config = dict(
    n_layer=12,
    d_model=448,
    n_head=7,
    n_kv_head=7,
    head_dim=64,
    d_mlp=896,
    vocab_size=8192,
    activation='relu',
    norm='rmsnorm',
    norm_place='pre',
    norm_eps=1e-05,
    positions='rope',
    rope_base=10000.0,
    rope_fraction=1.0,
    qk_norm=False,
    attn_scale=0.125,
    bias='none',
    tie_embeddings=False,
    parallel_block=False,
    init='uniform',
    init_std_qkv=0.0266,
    init_std_o=0.0266,
    init_std_up=0.0266,
    init_std_down=0.0,
    optimizer='muon',
    lr=0.0105,
    lr_mult_o=0.891,
    beta1=0.93,
    lr_head=0.00714,
    grad_clip=0.5,
    warmup_steps=200,
    schedule='wsd',
    decay_fraction=0.779,
    decay_shape='linear',
    final_lr_fraction=0.0,
    batch_tokens=65536,
    seq_len=1024,
    doc_mask=True,
    train_tokens=338400000,
    steps=5164,
    dataset='wikipedia_en',
)
Each number is 50 + 15 x the weight over its row's rms, rounded and kept within 0 to 99. Layers, rows and columns count from 0. The size before them is the row's rms in percent of the matrix's.

# layer 7 MLP up, 896x448, rms 0.101, rows 578-627, columns 352-383
088:41 84 34 42 27 51 39 45 61 30 41 56 65 58 57 81 46 38 59 52 47 47 34 43 25 39 50 30 56 52 42 29
101:17 17 36 48 36 51 01 48 72 64 55 51 33 59 61 60 49 53 49 44 46 51 56 44 48 45 73 66 54 56 66 35
097:58 37 58 31 60 30 51 72 71 39 42 33 57 52 25 59 68 61 31 49 30 39 40 37 51 56 64 37 51 35 43 49
099:39 49 38 61 25 31 35 56 53 38 73 27 55 43 64 41 54 52 32 46 54 69 60 51 59 59 39 38 67 69 58 23
102:55 48 44 68 61 58 43 64 39 64 61 50 45 51 00 71 57 73 40 48 64 36 72 54 62 29 19 46 50 46 66 61
096:29 59 27 65 65 25 63 58 51 65 71 54 55 49 31 53 68 61 49 25 38 61 31 38 58 49 45 52 83 39 28 80
102:61 79 40 58 48 44 40 71 30 54 19 60 56 41 61 41 45 72 30 41 50 29 58 53 67 29 56 41 40 70 62 51
096:61 67 74 67 74 83 58 31 54 64 53 44 62 32 41 52 36 53 50 74 81 49 29 35 13 44 74 44 45 34 45 66
110:38 65 37 22 84 67 52 63 21 79 42 31 49 39 53 44 68 57 45 51 25 57 23 67 59 40 48 47 50 49 39 54
102:50 53 47 46 43 47 56 22 64 42 61 37 49 22 43 47 44 57 26 37 59 57 74 49 56 67 49 59 39 37 66 52
107:49 45 44 71 52 32 58 36 67 57 06 50 31 47 49 39 44 41 40 31 87 41 46 61 54 42 48 59 54 64 62 42
101:37 57 38 56 64 58 36 46 69 42 54 50 77 57 57 49 49 24 43 48 58 62 41 55 40 32 19 32 42 55 49 41
109:40 42 21 68 83 85 27 63 52 22 60 41 65 64 51 61 48 38 53 42 64 65 58 89 63 63 42 63 49 85 62 48
098:56 53 36 54 53 36 40 32 58 30 43 42 79 48 40 60 22 79 51 41 48 72 43 38 56 68 60 49 55 64 49 31
102:40 41 68 39 49 42 43 60 53 35 43 51 70 49 62 57 55 91 48 54 50 47 46 51 45 56 79 80 57 62 28 50
101:74 28 55 51 41 34 49 40 28 38 53 48 49 55 75 60 37 55 75 51 37 13 43 49 67 51 50 80 71 65 62 19
097:43 56 52 25 41 29 62 31 53 45 68 59 48 60 43 25 85 69 58 78 36 63 28 35 58 40 46 42 35 50 64 41
112:49 39 71 43 48 86 39 52 38 51 52 58 50 28 66 80 61 46 49 24 41 43 69 43 35 59 46 62 41 57 57 28
107:55 29 64 13 64 39 29 41 50 19 34 44 30 74 59 54 52 53 19 55 54 47 55 61 59 32 52 79 52 11 20 16
102:84 28 64 57 54 50 32 53 44 65 21 63 54 52 47 52 48 39 49 48 58 52 63 83 32 39 76 85 28 43 69 50
097:57 40 25 62 60 81 42 26 67 75 34 27 56 64 55 55 44 51 23 81 80 64 45 51 47 40 53 48 57 35 51 44
103:49 36 73 63 38 21 47 48 67 36 57 40 22 24 47 40 55 91 63 60 48 57 28 29 36 51 58 45 65 65 46 57
100:49 52 28 49 62 46 40 47 47 43 47 41 54 93 63 31 38 55 52 58 65 70 48 62 43 34 59 77 46 41 80 47
084:52 67 48 26 72 25 94 33 54 48 37 68 67 63 31 73 43 32 58 76 35 79 44 67 77 64 20 64 32 20 31 54
097:59 57 78 70 61 54 64 57 37 18 60 76 29 29 35 47 34 54 69 22 61 39 70 65 32 31 65 11 63 36 48 48
096:66 55 81 39 65 60 64 39 49 45 69 63 47 62 59 59 42 43 52 74 49 28 32 75 53 46 69 53 75 50 64 37
095:80 65 61 57 48 43 62 42 36 45 43 06 27 39 74 64 23 36 47 50 54 30 56 67 75 55 26 42 56 88 34 43
086:60 62 73 76 54 45 52 41 78 40 38 29 27 54 66 79 42 49 60 35 56 74 65 40 51 56 68 56 59 39 64 58
098:34 43 57 79 71 44 31 61 30 66 15 57 41 49 40 64 61 42 37 46 50 46 48 74 65 56 47 40 39 40 36 37
093:41 42 58 32 54 70 62 40 55 79 59 64 43 33 64 46 47 60 52 63 69 46 62 31 41 59 58 48 50 30 54 52
101:52 55 26 67 67 47 32 58 48 52 40 38 49 37 43 30 61 67 46 15 60 51 22 45 52 70 38 64 51 64 31 41
108:45 72 39 40 52 36 63 74 79 45 47 49 40 36 49 39 58 55 49 71 55 50 52 48 59 49 56 30 43 61 61 64
098:40 50 36 57 47 53 24 47 35 37 48 57 58 80 49 54 23 55 45 33 49 45 53 73 25 70 62 39 83 62 48 40
104:88 52 54 48 60 83 40 49 74 44 25 36 64 35 35 37 69 47 23 29 64 39 55 31 51 47 82 55 59 63 46 35
096:33 50 74 61 49 67 43 59 55 67 52 43 85 58 61 60 47 46 42 79 40 26 50 39 54 32 26 57 50 62 54 47
101:28 31 56 58 73 54 58 26 61 31 69 52 59 54 48 12 16 65 49 56 70 61 40 54 61 69 52 92 25 38 55 54
093:44 35 23 55 03 53 46 45 08 33 27 44 49 67 62 63 46 46 53 58 55 60 64 59 41 79 51 46 55 36 37 23
097:43 83 32 70 41 61 35 39 79 61 58 27 51 63 42 64 33 48 54 67 54 76 30 35 67 34 30 44 50 46 50 39
088:47 22 44 33 38 33 50 45 66 30 72 42 34 49 48 37 38 58 47 63 55 57 49 53 54 51 55 64 53 46 51 42
101:46 55 44 55 48 72 58 55 38 31 75 65 39 47 93 29 62 39 36 65 46 47 39 38 38 41 25 35 61 54 31 44
100:16 49 35 65 44 02 50 79 63 14 19 44 25 41 50 46 55 33 51 34 35 41 43 71 61 56 54 52 55 49 55 52
106:44 65 64 42 47 51 30 43 52 61 71 27 77 21 83 59 44 62 57 47 49 38 73 32 32 33 53 65 39 70 44 54
094:65 63 42 52 44 53 26 48 51 39 58 48 55 71 73 23 34 60 48 04 79 58 51 35 33 65 32 73 31 61 20 45
097:40 41 66 64 35 46 82 72 53 33 39 50 80 34 42 40 63 65 40 62 82 31 52 50 49 45 45 11 89 55 66 44
103:41 64 56 45 40 30 36 21 42 37 37 59 59 49 72 85 52 63 56 24 50 44 26 43 55 50 48 70 58 46 56 33
102:56 45 28 26 58 72 34 28 62 49 38 36 40 50 53 31 28 72 22 51 52 43 53 48 28 39 48 64 47 18 51 27
099:48 57 26 55 46 42 43 41 54 52 57 69 27 72 58 53 72 60 48 62 60 47 44 43 19 37 60 76 43 45 26 72
103:44 58 52 23 67 51 43 47 48 52 57 62 50 39 58 51 23 44 23 46 48 32 40 56 52 48 47 60 50 73 59 43
112:51 53 82 60 50 71 52 40 70 62 49 54 57 34 12 72 63 40 50 55 40 50 35 83 57 47 19 36 27 50 51 70
112:44 27 30 43 62 49 76 34 61 63 67 67 52 57 44 52 60 58 47 00 63 19 52 36 51 52 59 28 40 51 42 38
# layer 7 MLP down (transposed), 896x448, rms 0.0726, rows 578-627, columns 352-383
091:49 53 70 38 47 29 59 36 43 69 61 40 62 43 69 40 73 31 42 62 38 26 66 62 49 41 51 72 63 45 66 24
111:39 46 54 57 19 41 47 80 54 42 66 72 61 56 35 38 49 68 63 31 44 59 46 60 28 09 37 48 67 51 41 42
129:65 49 39 45 45 44 14 78 61 45 35 51 72 66 39 46 72 45 43 31 54 72 71 26 39 53 60 42 66 52 52 44
098:63 36 64 54 38 51 43 52 37 41 33 57 58 52 62 86 45 42 49 37 28 37 61 59 63 49 55 51 44 45 41 43
099:65 35 48 66 52 39 54 66 26 46 41 70 38 56 53 75 57 51 36 51 41 49 66 60 44 54 20 48 66 79 46 40
096:38 64 35 48 88 68 46 48 66 39 07 72 60 30 49 43 81 59 43 28 48 57 64 56 52 55 44 36 73 57 53 80
103:38 42 67 52 70 57 36 67 48 46 60 39 41 33 49 49 33 74 47 75 55 78 64 48 46 37 46 63 42 55 42 65
095:55 33 47 29 45 33 63 44 46 46 39 26 63 37 57 72 34 34 60 70 48 26 30 33 52 61 90 69 48 66 31 71
102:18 37 61 31 63 38 61 66 38 49 82 68 50 62 41 87 40 21 55 39 41 51 50 63 32 55 48 40 43 62 39 50
099:54 29 42 66 30 55 69 32 57 53 31 47 45 53 54 51 42 60 42 68 55 76 62 27 56 59 31 48 47 72 66 66
102:53 80 23 16 31 46 48 39 57 67 62 13 52 58 22 54 59 63 38 32 55 56 49 64 64 51 53 37 50 52 43 18
100:28 60 63 66 51 41 42 61 40 38 47 57 39 39 54 49 35 44 44 32 36 82 68 59 38 50 31 73 10 71 51 60
105:45 35 56 42 58 55 43 49 36 39 40 46 57 40 57 38 39 68 57 32 80 38 25 57 77 74 39 59 33 43 54 61
098:18 43 41 49 76 29 53 36 61 39 21 55 41 51 61 39 42 42 82 31 42 42 61 68 34 40 48 69 57 44 66 09
092:74 63 61 48 45 50 42 83 54 58 47 42 53 78 55 50 71 36 47 76 18 55 54 37 84 47 67 54 41 47 71 45
109:48 50 34 63 45 21 32 61 67 40 33 52 72 52 70 36 56 56 45 46 43 34 64 43 56 32 38 32 90 48 46 48
103:38 55 61 34 60 39 39 52 44 69 40 48 47 32 49 48 53 51 24 62 54 45 36 32 57 38 37 37 75 20 58 21
128:58 51 36 61 55 53 48 25 52 53 47 25 54 38 57 68 45 70 60 11 42 46 42 48 51 39 55 39 39 48 40 64
104:56 63 53 21 64 14 56 41 46 50 60 68 30 51 15 39 34 61 52 51 58 50 61 71 79 46 33 23 59 57 31 69
098:47 60 43 50 77 19 39 36 50 68 47 39 45 80 81 61 30 48 57 52 68 54 43 48 49 55 73 72 40 34 39 57
094:42 35 49 29 51 41 64 49 64 38 37 63 41 53 56 23 26 33 41 45 54 39 65 61 71 40 61 85 55 22 72 56
107:47 53 26 33 38 47 62 48 60 51 30 45 83 45 61 50 44 34 41 26 70 73 59 47 18 67 67 35 67 52 76 68
101:74 43 16 36 85 51 45 52 72 64 37 42 67 62 50 66 18 50 34 56 48 58 65 45 60 36 66 56 55 49 62 30
081:44 38 42 36 37 22 59 36 51 53 64 52 56 39 53 50 54 49 50 52 23 45 46 43 59 58 49 53 29 57 47 47
101:59 59 48 53 56 46 41 83 47 39 48 28 41 48 43 58 44 56 51 45 30 36 44 68 54 62 52 45 36 39 47 42
097:40 54 27 44 43 73 33 70 31 55 58 29 37 64 48 37 65 60 68 52 34 60 44 50 64 58 57 20 62 70 34 56
099:50 65 50 39 51 53 39 55 52 62 43 55 54 57 50 20 64 45 33 42 58 74 59 33 61 52 63 60 68 49 50 57
087:53 39 66 27 43 64 45 36 34 69 52 55 49 27 43 41 45 38 54 36 62 41 29 45 65 80 41 61 63 55 61 45
099:66 60 53 52 63 62 45 57 54 47 56 64 07 47 34 43 69 55 59 46 70 49 69 67 93 36 38 44 45 46 30 53
088:60 50 47 66 47 27 68 70 51 47 66 65 39 70 49 67 60 66 42 61 53 54 54 61 59 50 62 51 55 57 36 37
107:61 37 32 54 65 29 43 38 42 32 82 44 17 57 28 51 62 69 31 55 46 56 22 42 61 45 33 31 21 56 42 52
112:63 45 46 58 31 71 31 72 44 48 28 49 48 66 73 38 59 33 55 50 70 49 41 52 26 57 50 33 61 18 75 84
096:39 51 61 68 57 55 75 41 87 78 82 40 37 73 60 42 52 25 40 52 31 67 43 48 69 59 35 43 53 49 49 87
098:58 69 43 90 90 27 39 65 43 34 40 26 46 75 60 49 67 71 44 42 44 45 23 69 65 59 55 49 59 30 56 65
098:62 41 52 61 41 52 42 30 52 81 34 75 41 48 35 75 71 38 32 82 38 50 44 10 77 24 46 54 72 66 65 69
102:45 22 50 76 53 65 30 47 50 37 63 18 64 42 33 49 41 88 33 42 51 71 51 30 68 36 53 59 41 50 59 41
091:52 38 45 24 52 64 66 59 32 44 65 44 34 59 48 53 45 43 60 43 44 31 68 38 37 63 66 51 70 51 75 66
096:47 51 55 56 44 50 38 16 50 28 54 51 43 63 44 54 32 56 60 58 53 50 35 48 25 49 32 35 33 42 27 71
096:28 50 60 56 53 25 51 66 58 64 68 58 45 60 38 45 55 48 76 59 24 51 69 35 47 69 48 43 55 62 33 66
103:49 33 41 42 50 70 53 71 72 50 36 67 50 52 53 57 75 55 24 41 76 75 43 28 49 42 49 45 52 59 38 18
099:51 56 66 49 47 58 17 51 64 30 49 44 52 47 42 68 57 44 60 36 25 66 60 33 47 57 65 52 47 39 30 60
095:65 47 38 55 76 86 19 70 47 34 34 13 43 20 51 65 35 68 79 55 32 85 35 78 46 73 66 40 45 93 40 61
097:50 54 68 33 68 44 44 55 62 54 57 48 67 51 47 50 81 50 60 83 33 55 55 50 59 50 65 47 45 45 60 74
097:58 39 54 67 45 36 43 89 46 49 46 38 41 35 41 51 48 54 51 39 62 59 47 36 54 57 95 50 52 84 34 65
105:35 32 38 67 57 37 29 30 38 39 62 67 47 47 46 55 49 44 37 59 35 47 41 42 76 46 42 48 99 31 51 14
103:28 32 49 52 56 41 72 57 28 69 32 51 55 44 49 33 42 29 59 46 51 51 60 55 53 55 54 43 23 30 72 31
101:59 51 55 45 39 71 54 46 53 50 59 40 61 12 50 30 52 35 67 51 46 54 48 32 55 55 46 52 44 48 94 68
099:71 55 57 28 64 45 60 49 37 72 71 36 69 35 46 66 48 68 44 65 48 70 40 45 59 39 42 95 44 74 57 59
098:47 47 56 73 39 51 47 72 70 52 36 42 02 19 44 39 58 51 41 34 37 57 54 57 54 39 47 49 44 39 57 51
111:69 49 39 68 57 51 49 66 42 67 39 53 53 99 54 66 52 34 35 20 47 70 58 46 41 57 60 39 58 51 49 34